python train.py --head_dim=32 --vocab_size=3996 --norm_place="peri" --norm_eps=1e-05 --rope_fraction=1.0 --qk_norm=false --parallel_block=false --init_std_o=0.0663 --optimizer="adam_hyperball" --learning_rate=0.00401 --beta1=0.9 --decay_shape="linear" --dataset="wikipedia_en"
Each number is 128 + 24 x the weight over its row's rms, rounded and kept within 0 to 255. Layers, rows and columns count from 0. Numbers have three digits each. The size before them is the row's rms in percent of the matrix's.

# layer 6 MLP gate, 384x96, rms 0.0765, rows 125-173, columns 0-95
103:107129110122119183140133132064120124086097130133108138128107099149115109147140149133114129103132132118124171130185132088089101165107129138151161138117143163082112126154127082129110107083146101105145093143127083140087132132118160152117142115140164147089129131122117124109128156169165123114
094:125137133118131139150159129076125126075122099110102153133101116140148151101132099141107138130092126146104124111110166130129176111132109087122140128126166140154128156165152147143098097101156134100104159087121134131138136118124108071176074121142143154096155118139098166136163135081107139146
102:129104130126113119150134107105106138141167157122135112155116168118105116098141125076117175125139127140145120144114109136145116116148125132099096141148065098178103164111157128141115134133155090091127113135116104154152126129145140146098102166090098177134143178124131116085118130180155086137
105:107106086118163140093121111100102128124161118151133142149170116135124136148159134074143126132159111134112134125107149113139101130150140110161118196115145115169151181138136100116156146132144114134101081163101090140132144126130102150143103123115088139172147139126088099118128112153185135151
099:121121147131164144101154102139157128132131155057113160091129110131150112148157078075100138108119160167161152130158100109101105147108150132105140118101085136149116148171086125138106098117139154095110126148096139141104125127103114095135136140116124099114152145108120123129147142185097139117
097:174102113117147161139159067139123127153137145130124098126142150125132122091124125145137170132121153149129141059124136139129171149101138099103158093155106110108139143127104111090117153134146167118107108139118111093122135134116131137115121175099103141094210148162127116118118149116169122122
093:150123163096124133103105150133148103148106134116084128145134130108167104088130163107184132130111110118110096085135141135123111171137111107136131168168116115158112125141115139161098145173096119142113148101133147122123101101135113164126123083169082130135118141075145152097095161144116153100
102:118138138121146137137120137072143099165148172157074084139127138123090165118127142098144157098161146146132136108122131101113119117139157156128111172125117137106096160126079089092163164115105124138143118145173144190179141141086111132101135118122097126119127102130141129139106132130124136150
097:150137176120117114164135154144148138133150124095117091123138090123112131094111125130091123157154134114093142139152178117088128131183143136078152131118133108171153128158177104126135127110145075157150136140127082128107082094128135159102144148105143144126109125100141130111120168146109087120
095:135103155114163125139145133094132110082073132166092118115148115122110136136129153098103135136101154117122141135101122089101145164135126148141082137165097138107109113093137112144157162139140153085146156121140171143120124108133170154136161174097099093089119123089142107147136137151107157164
106:151125091136166141130118158092177124149116089156164145138201149105110121109139100126118069143087118169108132143141117129118110142103102112118143119151134128149139163139100142120164113094101079130173143120108129112108138129145092134124104125124139173123122131153182151145095130118156133115
093:177082130125132116089112054173099145148122153134127122132094110137083143147135137155174133122132134142178118109145102158108135093123137115152078117143149142111159135112139111132110156161158159126096157118118136124108161158130135136127098136123073099122150143151143158127125159123127151093
103:123108137135162129123103117136116115130137161099125105098126176136104174163139083131185128122122146150157105145127084139137152154158127078154143136165105107109112116115076160107132145137128161149115144074125160123139145158095142125107113102141138096129124150159148088111127111174162103124
100:136121133152115108089092137103093122132109119152127131127128115147157127144178094114140111137136129112164125114118133147109100125103138109117173134173150173101150182130138062111143187136118121112105112091169116111149134156138120090141158115106156117111133104146133105122092139150106165076
106:134095139096132147098096142099131115131109139122121160132130169139060102100169130091173153127105158100121136108125118138113092138127157121115139124149144162181140125144105144098138106134113130162109114102144095161122126081158128120152116124075110199132152137145147123156129152155134129154
096:105142156119109132148105079081136096131161137130116133122159167117105150119111147113114157166132177141127108149137118085101120166147094142117145164141141100153116141167114140136123139133128104110100099094102088112122109103077091126109160161120137075127107139173141100148168142122106135137
105:127118137146154098159124175152132155137147110081103132158111161120123123107121109087124126107100089165116109165145116146071122111114112098090118134145108162113139115146125146103106084095165151135114158100136107139103147143123112164152146134091160096153114181077143151122124107126144143112
093:143115109144110130153101182119157129126138154108113118121088184162101071113177146124154091132118101114100165149095121128153165102150131143177145090118141140151125110113140134076134139095128132124111118120122119102140106128118181139131127150145116139088127118164140101097149156151149163108
092:159138093151113150119085124135106146094150118110133125147125114144124159145125114109109147185171116144072131099104170091104128142169163071117137163123104109159111122132093097093141151176125154102157136125135113141135122118109114085155125153160153130132144168124117148136130153119092131110
097:080165131158127084129161102126157134110103193141131135150112156083123141152182133108169163167128144139146165106164114122114110158131155118119116176096076107135117130111095110129104104102123156144092120125113106111135127101090104114126112098107112092122111137138099121131137116128155136124
105:161112129125119148105109133100166162128130139150092074114118104148088139132118110084119156161137150134061085127130130154159091104139117159094077161118124143126141120137124132121080123150148178163121110126137093128129155094114124099137094081123155130118156115145114146155152138145122106130
093:153137119122094154121153136094102130133141083140148140114147154080108114142140144139132117148167099132119119147169100144111169132116121139143100149135107163070149153125158145109101166114145106151130136085136123113128164157120078136130128153082091125088176152121153131093110089156132134160
100:137147100167160108106164139132119131104100105116108131131128132142130147152139150122129122167138088143183149129155139114114156144119109172098135170140136091116102153102084122155149132147094152111108092075129128135116156139124131166083099147134124116112117128076126176115086098127162091125
104:129091126139110124116084123123119126121148123130143107116134125150095109174181077113153115107181143137134130132147141119108145153100173124184120111114123129110123121132118116091106091108114140159099124085093151168129124136142124140106135095155129156104137143102159097123089118184147188139
090:086143125121162155103149129139127172128135148149154126107142132121143122152113130184099118114123109159151099144131128132106159113112130079134150136138101141122155126119104135123138154108153169163109112171090168076118155142111131160129100137083144123159110083172084115139101161106142113167
099:151095159120139098100076113088134129118079107160115142154136131161102134153082091131161142142098170148156149100134151117137159135115125135153084144150145100104115124124158164112146154139097124112113138107147149131110116102143123064153170126091143134117137180114172125121120124120132124146
101:111118126134129108120169108131090111127138124113118145162133121147128152143121104121110158133137115151098115105144157117105143159137124151145114164146143130158110135168095141162179152086103143098101117090103125150101123089138127159156161172097144136154153148140122066107101170125133184090
088:134158162124142132114103133143173136129115152119154126070141118163090106112119145153091120146132117131123122092081095153096140097113103103170120171189091128142128108122084142136150165133130110101108135126107128150104161120098126109153107136163074145143121094127118137101114151127097134098
098:080138136106126138121149130119107141157125126155106120114104121141131111104149139121138085126147141138129136132126108085159139133077115106147146173142110129095148139149086098104133180150103173056135113149100126117144155122130125175109104112096095115090133058125104145126149136112157129106
111:149162161180100154133158155111101164127118133117098115124163120096163172114154150135166137155147125110104111140169103140115121107119094108142141160105120146124092154136092104109139103108125119097095095125126119105153146118158084110125101150122112131145164187111092129103131115143164093142
097:125110150131129134110110107156072141112163145130126112145142136113117145148093164089159118149141146160127121163129137101147125180148109153150145128113112107170067154140093113114137196100087127102128160110137120119109110146114124142079101115097144105108146144149131172152117130173131149138
095:100109116108122117167085120126129115128132125155149151124116141136131090106184101134124164162131110152158132156085183135105077113136150121114111113088145126111128126134165121107092134144143136076143124142130122187144112095098166108095121099099116079125125128126093128106146152167143138145
090:120121121098133113155119144169155146154122161089086107101128147173113082142127089117129125147142102106152155141133145168102103132110167153079147115148081117147154132130166064130138142123150142124098131133119162124150119138124153145082137112135122088152088121154086138142128143156117131163
109:115122155095142107140173126127142157112130107106117115107120160146109122108126107125137142137103153154131130161146148101138113128126136155095137131114093138112142134143100149116118111105136158106082139170043106160174119123171139120109085183151105136132139174156114135108105082162141105127
099:102112112114127156102113114146148170141101136120148140092105132142122154118133122117088147115135089117133081096143144110161133152157144107135160126112138117114166144172076116136118100124116133081091121164106101120112145169074125145117088139089124158126174153130143075127096144131095137138
094:116102149125110147150112119110140142070156104104110131131143135183129106148108108118111143144123128160113154101146151130106152142160141136157082164165104106118116125146144102098123104140099145122155078085094100076117120088117160136147165170139170159110097106124141125131149162119141124154
104:140105122150112134090113113127114150103133094145156093142169127118102143113142134164131063144100157115106139112137139170104114142121135131141159137143101186137124109151135134070107091092124136140083135145115152113102185116122110105129142135162155131105174154141127134101106147136126081159
095:137119150126108163082156139146149123141096144142111135080112135163139173157127126123163118094105145154107150122114181164083081127109114064128141144159130157130131096109119125154047085119115163149113129120108122128145126138150148121154117117141131117128140105133133130111134098172111130141
103:135058128143121178111133118115097119083139123100131155162146131144112114152163107143107113126158141145151097160122117140159104155104097127138096123106111137157102093121137080080151153157145143163092084146114138122092137130102117138120109109098159123108128171128131104152156140133093131164
097:175136076141099114101117130097107127148102141157099105121088187155112147095134126130086104123155105148130139135123122141108144169134082125122090126120116135123088110128152091154126125125120073146097153135179177147142138136140141110129125142147093117138110134101147126131129195151132117157
095:117122130108079160114153117085162170139069143130140152081115143140141132150134120075104121154120149126135136172131128146114124100099160098135138157098153150135170148109127154130132138106140139138105100105129124145126150130133133078123091150096126149139154144132098165121107131096121175065
108:112117114147148141128157144127118139147094118146189117115159112143132109153172096142112141134152158130152082142122166174125106188149126135116119135086134205126125110134124156131144133132152146095098121120147118102158115110064079119152137126101117106114171151118102109140144124135132133113
095:097108123092118144108066150157122101158148115121141075128137166133093095132149147123157155128108111132117141101122105153116136141106096122139145114161164136126120118140150124078185123136116112126144137126126125096111169122123106122136168138088140177118132160127110089079141171143138165097
098:100060090127134140100145127103159114134085117101096141150117121116104157156138109101143102139073142163099130136101175157103139133137120153141099104108151168069128133130119112141123155133096142157122104145106144144127158160116137106147135091105107133145153152115111128131180141089128133096
099:115191104154099179129083148131151150108068141117163098116113122136113147126097134123095151149133123124130121072118133131126089135123152149110135154157117174133131120146134137145148126148120112118139123110164091150163081108133113105118158161113165134130103182107153124149090131115141133088
100:085121152127112151125101125136096139133153117092134161101095140139113131083113113138126130169150170099127169141108160093139137120172078149117130157136078120117145155165114164127116146118147152111092123163115113130131138108127175126142104098067181130115116146118158114117120148161122116101
095:149087123080135145120113108099140094146161110162093118154111126120131125106132069119132097160134132167181119089115115091112152148139149127154104157116145099153139138146146109079153086123142157119125129129117120138113117121129156092127135172120134135076181119166116152090137139109120160120
104:179121135108152138111108093093099152077151096125142107129132111152140111126122108114123085179151169138126107118165103162121112089150162110116128103155113147089097130125094133117097139114165147127129166130075148124082127136085140165126105133123101148141164171113120131113124120095142126135
102:176114123121155126137146125125111150174121149121149108133148146119125120111144148103109113112153163111171166116130124148134125134124126150139126144172169112101159164104120142118150131074141139093106139123160149115133125080086127195161096077143117129115148120139148147158100155155154095083
# layer 6 MLP up, 384x96, rms 0.0763, rows 125-172, columns 0-95
095:117121150150112102130177133163099073108163105137153142086148137118120142101143170136175137161104097117126104089121131165089124115108169138115141097119129125142114177151137145139133076143100134077137117114131123150151123116121158160116176135156124132167124105100104115102124140128100151102
095:122073153158099160132094119145139146130166107134116139174134165140147090165096134157159102179145132117151130092112123123099087157123122138110149142129161121131136131106125105128114160167115120121128127101138123158150144151086123089120116097131137152102176169112157161122103107116087163110
095:139135135110125101129095106134152124128128087123074141124148132110121119133111135093120129118148095103141124119117123135062089142195103092124130099182094090163106155131164180152112149141153108132158133150104130104155108138125139142129118146123087119112121130109146115118129140189130083110
109:160085104152111138131119119147095159121081101104152113102136109145122158156107119134143133183079124132164106161145147089127174176119117119156130162123138103089116134114113130136112120089138160116134158114144161160154128170112128098096121114117149081137126131102110133109171093132112101111
101:132125140111108123126146138137137167141114157100145142145125125127152110101130139121081143154177161151130134151116122106109128116133123105129139137154103109144122136110071150119134117140155126153131146083142113089123108105125122123176129133100148066166110161086155055144093125179160107163
106:151125106080151108105130129123125107121137094083134118169136108137123120090121141114096132182122173189116108128130118153161146092096160117130136118156157098135119117129179141127144146109140113124148117149156156115083123108098097142134119178163161123150120123081116103111120119095150095100
089:185157095076136134137159137098137177129135108117093096103142118138153111116123158110123156166119118148163119148109120149110125177152132158077139119119103106092117182110185103116129113144108153121106097140137151118145099107130137133105119132137093099115149149096131104111081136141116147128
103:131135142125130145171165167093116106145136109137094152105099111120135149094135164145117093134150129143180132125142124091136177116094125130147150123104128139114128108137149162093150152124096132098127113118087084180105123112099171123105132142117088137142105094172134152152108093106122175110
089:100147134141112104129129132129101160126121131096128089113094082136156119091101097143112140121110115110118145142109142169128135113162136125153080091130130115167102129143169156147098110115156104133121146128130113129165107071135146152128130136146071139141081113095161158163114175118073117138
094:103140129110185116162138124123117151130133109100106141125110159120149155152171140082105119137120183134120088102163075131143122156109124131125150091114115124101138138118130176156158101112135142132120140125114124063114101144156111115093117081101137149133184149132157092139120112102119125102
106:112151072134120156131166118125161109151126128116152144105138096132162118127112107137107125146102145105156149160118139102143099085104124112078193155094126140132143154134154123117162123092166134109117128149119152100112111077158121111132165144120139085119160172136138154074104101111139120128
106:163133153135074090130095143122186121124151092141139131126107158146161108110143141106110132132121125101112139148091163152138130088162091103147112143122117134160153123138121112165143124102155137147130090091158126163137190128149165100100136162149153113145120122094085092124114116109114153136
099:082144109114096168111143165137120126131132140114124163126163117119142152134108079129095166143171095120117121118150107143111100105111131134145093139114106113171095146118091140094140133162145114102134101106112140117155135155121128115112132174124187155107132126137149165163153176080155150101
093:113147125113101145114115150152127142137130122124086144188104112164112109171117178128115157144121122086080122123154149127138092093091116120098129133084094148097106169072132104134158129089121155121120102134119113146143090099120124142138136100132098121163145146150087172153110110107126114127
105:160146132136140141110150145081092109128141106107135133109144150070150154144172115100094114095149107147129121141172144120131106087141145124119146116098081171084146118120083175112113128118122119126149094089141114126128153132113113147109130077162158140128092163143156141119142145170150133151
096:091148162127153107131154121125104126135116129079139104123153144130158113135157101134154120134115133174106138114124141117146085120069128106113149118164124144124131133146155124190123115158146164099093116122120111136086137104177129105148115078119150149146131137154184100106150136135112090074
100:111144119079168095140124137122093136107091134111104121142116123164175132087088130113116145118109113210155092116144111103100153137130132073131131119087179123145121135103093120136120130121121165100072146137136122143135126104126121097142109121136118166123145113113166088134109119144114117105
094:145081113140107114117148133115175121114104124108156178152135120102129128169103121108105171133170145172104107128105155153137148142128092138149093125101100075163121083130152142128162112134166114136129136158123134139097167174127121119117156132145116133161119135142104138143157150071105105104
101:138156143171145135131134162177164159103094138153107160131137131101152165148066139126105138123158131101092140095126104103157127143158110118150154135108096154118113111114152120096116141151146136085168095140126083116086115139140141130186133157164124134121105127102115147134153117088149125131
091:149134120122128153144154115147151112140144133136124130098168108180104091161082146147129094132155176172138131108119124077095123085076121121149117095126140163115117133137140139121124127122145125099092155091143140166155157126166169125110117168137131125145155124147123109100097132160098083138
107:101124104153109105125167159136112121091138145144113106178145117119121166137145144142113121096131167099109149102162155161139141101118113109133127188122141116106123110127109115125096162124099063113108083154160131106140160131159135115150091086100117149105097112102173144117147139127153156118
099:126142095159107160134123129123144138118133117123158090133095148127147104130135141069114114105177149122107153124106096128115111115132100136108114135074155119094153124141085095135099077080131124105146099113177101092138124113142131126119129151125135182134133088169131152095115130124132185150
104:118125147118162102103154120108089124121120104139159129101127119112117148162154138149177153122100116157166130135175089121087096124140146104075137147125091139137068116096136119156149080097127159155127148091103143107148089147126120112113143093117178093128122112125118120114129147134115086130
108:150132097137170150091104128095128137108083178162159136099098105139135131124166126078137097118123101119125095133146105134177124125151158134174107118140161108118119129139140148142146088134095147132115133084117128097117102119162099147101137137153141149136131109176137085100134103119102183136
085:103111132108113084155135139126104159132125134112143129139108148108166121165170086127095157124137143130093134128123129111148109122160109099149136097160101098167157131095096118158068155177166159132097138124103096119115119134146132128149148098153139085124111117101145127162116165098116154173
095:111163117141100121127157150172157111168071147183120146117123076151085149106128145094099142166096153140131150167185150133126128136132101120140137143146126100145106105138105120146162129112118141141102148127126133110089083159134160123114105133163117127128154154127105159102135167102144115123
109:129131154112136093113118139165172125126091165116091122115101105158150085123080093092120154100114103159163141146129089129133150141120160165154100139146135109144119170166166166142125141143124085120108176117121101114093087127143153156130151144136122152135121136117147103107119109137116173109
093:168108143087138123117102130116156095131163121141085147116164148145084141155110144108180074140106103140126159118122123125133118151107113095144135130164133110131138106178135116124175115173110127096106144094092167132119125120115118157125161142124160167130161096143105126104145140113184125150
098:080120173123122142104162096095148096166106157136118133122133115109116148130158120107106131117162109098162178128146144088138116136129139109125102108137107111128142172138127105103059152127110146134090115116124137132141143174111112108070168114100154127085102161122156150141157144115116148138
109:102107164141128114167114155134145138163120108110121157125093126100105130154148125138128126077129130163165126168134129138092110111127173122145099158124108114166116174121099151087117139141170143133164138106074093094117078128144178134124108167132101091120113157105099118149138118140133140122
104:153081099159089107152139139138173117113155154130131118133139144107106162107132143175169108142139116143090140123133083158150121088135111116122093100138118113149118123119104119100119135161175180140155079088092121145148119107144114144139119098095115116127119143134131085083138149093100138142
088:139152172159150136084124136147145172152113116113133129101173115105113124172119163162093109120087146133133140082135074106108166124104115088156129118092164152069145120151137121137188128094153134137130162136144136136145121142112140110125116122100123139164166109156123135126142147100124117121
090:147149153116116119119138105142111166106065155100122136119170137089122160117146124156139115115094141120139082134107152107106138136175137117088120129088113107117134122070085121136105111152142180089153143104133143060121130108100141145125108111156162100142133147147110127118154141135118110159
106:155154092108137162085131184100141124148152133118080115147121137165114125106149122176126110110113138093136140135160161163154099137103112112102143166143179112129134105108129138118118147163124125138176117084110168140160132141131119112126116138126112138136102095144130168133101091128167159080
091:097103118104102168137129133137176124133143068140131124170096073148163113147154120157130096155103120103132109125111136147116106113147080124141115147147161126127144122127160128103139112153134142125111144144102091101118105136115114127103089097137107105161174161146171130174074116124136099106
098:092160109089144094124131140143131123147153156099121101099182147151121066131109124141155158117125081135145138154102159135144146164105160134130079155099140093108097173106120131090096160120122102104094126126089131108093134121138145102115122136130145122131127130096124146136086135165142127087
094:142090133102113153145103136133113126188136128126157162148142149114118153112149102134099118170083115137101089136121120117119105125127111134115113095156117152157140143113155145137126083148094128146148076086113124123169119139178124163156126118112140079135100185127107103128112141187139144126
098:069132132134114142147115096121127132128117118116131101140131138100129187106146199167118182151089112136165102095099091119153153121145127133153128164108155115146122105119113131125105113087161136091101142144165161144148158108119137096137172139091123119137137129152135144123100152092100131115
092:119145126113133132140114151122123160124096107107081121114049122187165134122117134101107182127092137126126109139142093095133176159134155122084159111106122140102130138134122155168148142132120081141117167103132165150165096130149141142118107138114123179141103126125137128128129100103137137094
098:092132131132143152169122144124131129173137108154154139112107116128083174131105135171169136150116153118133182119095155125135082128155118101135150166110137143123135155128154093120122137108068120077088114131126101154142122124115109079102146157119168110139128111125102101109142153142079137142
101:131142135157144143116139129126089113142102125122092135156108100097145139091154133156115157156117132125144111126098126147145128131106146144104107142128140115208119132115069103101117139105127115113097110106140116146176135122162095156136134094084100131130161188122150105163100189123151129144
108:155097129109069157136106114143151140139148111149107172112131100059112116118143115074123130125111118118118116146120139113090118110144136156098139120110132100122087176141168122143147104108147127126127150148123112157153134147116166131119166143110171088136122148121165139139128189107136141180
093:122136082195102154136117099127100146148070083128085101149150130108109148125133132137099116083099130129111109111160098142092122094138151105132141142115149141081180120105140147136100137130133141177107114138104144116113110165103109109123116096174128115115140110137107176132110138140120110148
102:115160102119138165135117133110138137156099146154143121143113149093097163145128082107123132104166107126144102140184133098120126157160104073136114162150143141094128108156183105077116154080104130125153122152122127158117086161105130110139140120131129143127126113160165119136132066125121112126
099:139106120131106150148103068116132134113155140114147145158109094122180092164149165158105121139137148093089121128113132106148146090123178132124129135147118102110150138129105165165113147094079116141106122114088109130188096116098166134127124099118144158163102112134115102123148120107123141096
101:130086133096120132105109168102115117133099152126109145132145112121128124127140110156125125152077077155116081136161145113147130111164119120145074089155176143144154169110092113122149113151154123107122151127143122096115112180084150125113125130156086158105140138118097143124139170157162115146
115:170093108130101117128135119136145109140113104177147146145145136144131140088136095108126077095156131118120099126125131095151140143167091114162123118115185132122153086127154094116122106145122149116159147085113111095149137105125138122149106106131104071114144131171149121129105201136110112144
107:117136106166165108140119128149144114074103112183115117139110107072117125141149146090115136169086090154135112172108118099133142134110154125105174120108120144090115125103105080130117110096168108104125148117124149094144115167115125144119148131143155150135149115119149149138084148108161162140
# layer 6 MLP down (transposed), 384x96, rms 0.0765, rows 125-172, columns 0-95
100:131140127118133128122106126137095164141105085112108135142109157155144095112164104117137163169098166154114106137142135086124122113110119107134121139158148161090170076102129107081160106115139107121107120132131096129099093103095157168149102134139132122143156148160158131157160063123113145134
095:109166137157094103124158138135134118108095138132128172145110147136152153112144149164128087138120165120120114078106164128124152066133154137150126174105139123129138089103114132131106107145122114140117151144092137080186110150140165158146185113093142127120074117148144117122125124111107121122
098:084142135126157144132120117099161137122165107131165172122144104130077114163115137130159091100127152145123091126157098097126172117123155133085144142142136192087112093106134119133134112137106136157108133078144111132134153116134095136085150122147178108128120107170136133160141143098140141115
109:144126135155136068117080134122122124089175106126170103147135095119111144107121115138153132149140104147133167095144175110102127118124149126158086159145116123141128149133128057134152133118108146123093101153147124151116105101110106090166109107123065128140106162141156158133159134142149123131
099:168157140119108103143121115108117090149129138125134135098116138134154129116125123096164170118140109119122113168116094090133129095103139141109165136141176107090160091152123104121169133136151096177120127165126087136148063101134159125134120138112109110130185123116132108136146160144119085089
101:135087137145168152187152120118147107139106116121095111100155139089139155118156102121122153134085128141126090126120116158112102110123103108091134142124147151119131127129120146099111094138078112159087144131163139150118085191139151114101151083086117103136130093149129117093124114161112126102
097:152172140139135088111132174132156149131127112090102130152167071113145153104111163130145080121177096108096154139143167094155149100155149102118126141120107098134146136115146134155097094150094130170145125150121125109118121135112100151108124161112106128135081138145155114131116140122177125100
096:118152141146151161122083122115130140133109141155141171138103099106144146169115153202147129090101110159117127131121108135160130152086123126118087141126115172130114132137141127146099108124150092120126158147136206123108167073144107096131100123132150133173121111101123111144112134120123099128
100:096096144122155111093174138139125142134156130150149127157141128123062155133143169090126085119150135142152153143129121098112180113143134124136081133113130173116116137148092163127145114091125168137137137143149088141107147099157109095113137115075097072111130155156135120112140124129155118132
100:111167122153124108115139108110090134117135152152116069097154132167151131142128154153166112095137139133131095102053158095116114162083120139140149143143152121129097116107123132083140125159103067109118144132090103121119132114165153116134138167136109110135127154151145171148119120142127140160
101:112107117134089128113122121126119109107154139113141122130090120134130146135104104132086102197130128107135123126131184090165124115150115136159141157093105131079103144166141078163120147149119127174106107116118077142155090126110113129140165133106107133084161131144110096181116143127136120139
102:142138128117133146172142188119065095113071150157139121116127178118129108105133157124116134119099158136086137136130138131160125152123135117122146102101102142137090112130148149100125161123155186108131148124149088123109107156108135141099134162117129154112105120113161113125186130155162167127
094:106130109161125134147072138149132171093145117153104136140113135148118119125136183136170113128166121105156135180180109117135155086140142146119146106096116146134170116128126112134128117146122117108121174120127091123137135146108147108107129086159078154097103085077147124126093110110121157133
097:114136085153132156144119118138173106088147128151158125123160109113167132129154098114146081120097098150164155127133134155140135085154130154125103155115148121127126147143117124154129139146098101122131164145099100180147112134157081132127171095108106142165098145116176160127098147127141128177
110:118101139096093122131082080124116161133094093128163132124104168173130120134124191103078116151128153143147085122074100116167108128125138147130122131141108103109135147122118137098173141119132096113122156150096154139145109074136144168147124137144130110124150131133143154135098126143079135120
098:097116154156086123151075108151133102136154115149123144122095172138138097160112127143158101141125123148066127080135153126143140122124142129137110129132118079113176140168110093138106160154130139163116142155113125133117126134102124137082121162122132132146160134145062094140147112177130150131
104:194133106143129141174115149129157120107124113095122162178064127126124116163154136151142124118137159131124140142146119147090145142147085160125134106100124118156096149143106125106152111137118105166140117106144106121105152170104131117163109147121077119123157103141104135166131074104101149149
091:103158097155092139140131099154125131165158122133131078119120119075128172150134114148149136080110156137145131090088104123153110189123095113115189153138128168114137164136133100138174127130114127145114101148131133120110116103163150132136085109125125100120095139125139110123111091133134120083
095:111096132130130136142154116094119116163155145134155081155112134126088100158134110147107137124089157103138102167106085094126106133154129114102129111144146168083153084155116167129138171119150142144138130158130086139093147103138142146112152154132127148116089105109155133113111121108193152154
097:139105103124129109149119085135128164105128129149164098142161105104128170121155083140150136142139154163112146092103133142163099143093164104134091133114135144091143188108119125111149111125135151146128154084112121078140151126098127098141167139140090148148130140130157102144093109074130123156
106:119145092125166131105164130159124113112133127111142137122167105163103150141116136139100156105137129141138106121109177077095091137143150147135167097102114145155125108120127133078133132106108129120090165140121179122103138084122166091098150129152149146098145131072160176106113147130144128117
099:079139119105077112170110148144122170132159113159110147131129077093148164154090150162121133150133146139157122147120136122166135162162127146119062167143151131111138101116094115122115133126122138158120142106165159134123129151136139150145093103123133092122154118095132171127138101079152118143
098:148135140121151173134150168160129110161152141111127211121088128127111109103111168137120135147154113155147120170145144078132097120155108132099138091104157094153130115144145132097135167140125113151119140124127097114072143094131142121143125103125145141117060115110157109134138163137133130124
109:101151133129128174112161148152146187130126146119119146160097115123177116135146178152135115118137107130121085107142082101153167153146153105135144103123116123134164115122112136109185123106140091107146181130175102156129139104118123119173114114105118120160084151117136161124129116152135153139
089:069120116129112141117111157119120138157140136146145127096147172181094128168156076142118142112125130115125098138139170101147110140105138116106110129093131091127134100107115092124183144097095086153139160128139107156168155162096154103105138116130122144105124146166132110097105128166112147136
102:136155112126151148090100164150147116112134070107119158115154168104109156151091071141112123091142125135104111117123108152124152076159117094112091154120148116115126119119126137123125128103132114083103145106095148167130147142110135180091104115103151132090171111109155113129123120152132088129
107:085113129160151123149075169125156151127124152115142110119096131144135175130088120097122118105148154161122106122162065109136158124130127182125111153118116097111111144108139098149088137110117104131153125156141148141065141117130157120098103143136176094113177124124149123127104108109119121114
096:133127147163170158159147118133114117137120100123132151084129152091151114137138142091079141163158123122120147108138140090122081126160088155138132106092106108183120106103081117161118175136141144107132097110130119124138107107127149072164120132140152105131159096133134138116100121122115085159
096:127122122153146104143112157156150105132162147144131130123109090122145144099177081125097107150115111127082137137186110111129123163166126110132114130180104107141159124146142088153119113099105089099179132147165147109088105085108143152169117127125120163128074117134144109118119144124128137122
109:142134137113138128110079190166108141138092183133148150149154121150136110143121137126133087145129096145140105148097126098096183174145115097111148129092110099110094109161124093121094112126139129149123125158125135087123098159116145132082105108148107123106154126110181141109139135108133130101
102:116119111161121134119126127129157139138169152161156144134157129137130135128168131081131138115112126113108118106119111099149124114098121091091157105137148106139135104087104086138177117121098144139102126098134157109150121067091133139161104153160130120191164115127108103153142107163092158085
100:107118107143134146108078104154120144073115108129139159127087168145155140145129113131100123098117155121121136115114196101129128177144161108140162114091127126102103126088131109142148098147159096138093155150117140165147143158094151108127132102156107141151174127135147118140126087162110133157
091:133132137119077159142126133151135180188114149165123102126137082178088140123132087130094104083098155090160151121127122104147111119138153126114097107106142124106140110133126126123144172163147148139099144149129161134123122157111159161148124122150104121131134123112110121125175086109131133076
106:157109087088120174152083108130149142143110120086123112139122175092118123107142150065116198155113138141132111127150143098114107141171121122154110097098183160147131123104163125119131129112143145141122145089129116118161159113105154115146137174131107132140144118126116113123096143159101123128
101:147128143163169082128121140159171157104132154113115103113148134128110099115154130129112140115161148122064141127174118092142094116127147126121151069132113109130111103173130104107089172128138143127159159127182111128145132107099133111094102148120159117117104120112100148106124113174147116100
100:124148117097097130121150139130155125089112153145140116104128140130104181114084139125125108170109137111109108090149162125106147096079189125143123116124111095157153122098131118140097101125137140116114154160165167092101137152127102133122108162121177094118183135145122131137104172127119142160
097:118138151087101134144152158112129114158146091151125123117119162098104144135148085123119106147093100172131124167146129126089116134125100081138150183088119161145123149114089094143107144106136105095109137119138073157140137129119121104121140163128118076092184142120127135140101132133100134157
095:116147083077069109131137121128129084138145132116100139104110131162115091133104102123146111156122141063130114150117133147129143110100132135135150131131135203122125134119106125128128162147115146178154092112072110149136149108146163144151136128165146126132144132129153154113171151086137151140
098:154059175133094146115126174096135182112145120102148134125126141122121117168116118159116106155068178124127105126150143171095111141112129116158134099128157132111144099125154088110132115162149160122128124129112099116143140145162143104123115146152112090144122118189114128105145130106151116127
096:163110115181155129153085104138126119168119138117093105112128130177134124126165127109117097128178102097119118175156151127130152130088119144131119086136150123124157105098169128134128085137167133132150153124127166102107154132098101096111134130114131123114173155135149098157134122153137186149
098:127109107124159134143149098106162140138078164121145132137093134196139131098128172134110125118154108164171129149191121115111126118080162149125146149117168142086152109127114117131115115127159146093106138122087120111141091123114137118138145090127154104084123144115162108148134123143176132119
100:127122149128153133130156157122114178188101141139129130108107106135116125095094146130100107134158128113171141129105122137129134135139116100125137137108169113115140114142150146138109103148196156083123104164132179080132175155135099111108132096106147085126177119131117126152109129085135144097
093:179140123080168115102117114169085120143139136127124109129149149146147082128155106137196172149120122129129103078115111166141149104103142159138114174154170102149128148106158139105090153123130121100143138143164136103130093102141135137124106154111104150113145125099126107127093122099136129103
102:126118157135078160148105126104145133082132114133138096144152092136103108163092188088090143160114138125105137092098122074142147120136124142115155144133107142137094144120083152145171153124136116134125111102128127149115135120158119172110103149130124135184079147114126152091103145104136115137
096:149123137096150139131139136122122137116160143141122138093149150130120155138132120142135158104101126099119162149172131113160134152086136086124103081151095123110167109172126124086103138095165118117137129122115098148059130143155116173163142138154116100095099117148087117185153115148113145137
103:145165091131115147114130145143124133134144142097151083066158141136092089151156135081109139140122107102119133143108123140114128140120175148115151113159110118108166125124105144111182180128137117122110132107139139141130152180124155139117131151145108120114113208112095095116120131146125139174
108:098110117156173124110108136110141181136118097162138132107144131095163131057165130123098049151125141116130093147142157136107125100102117155146152156134132087157149109104158123137128125162100124104140130127149126130114160156101122113097126140158143076113120122115134171130125156137110138112
103:121125153152185134110106135113108131100117164156155128132127121190143107103171110149140104139114079128121123120148122115173126101100167117137135147154101163101105166119143162132152138120154130097121161096129113165116136136122114128129180117121140137142114073123122122164082126147179125165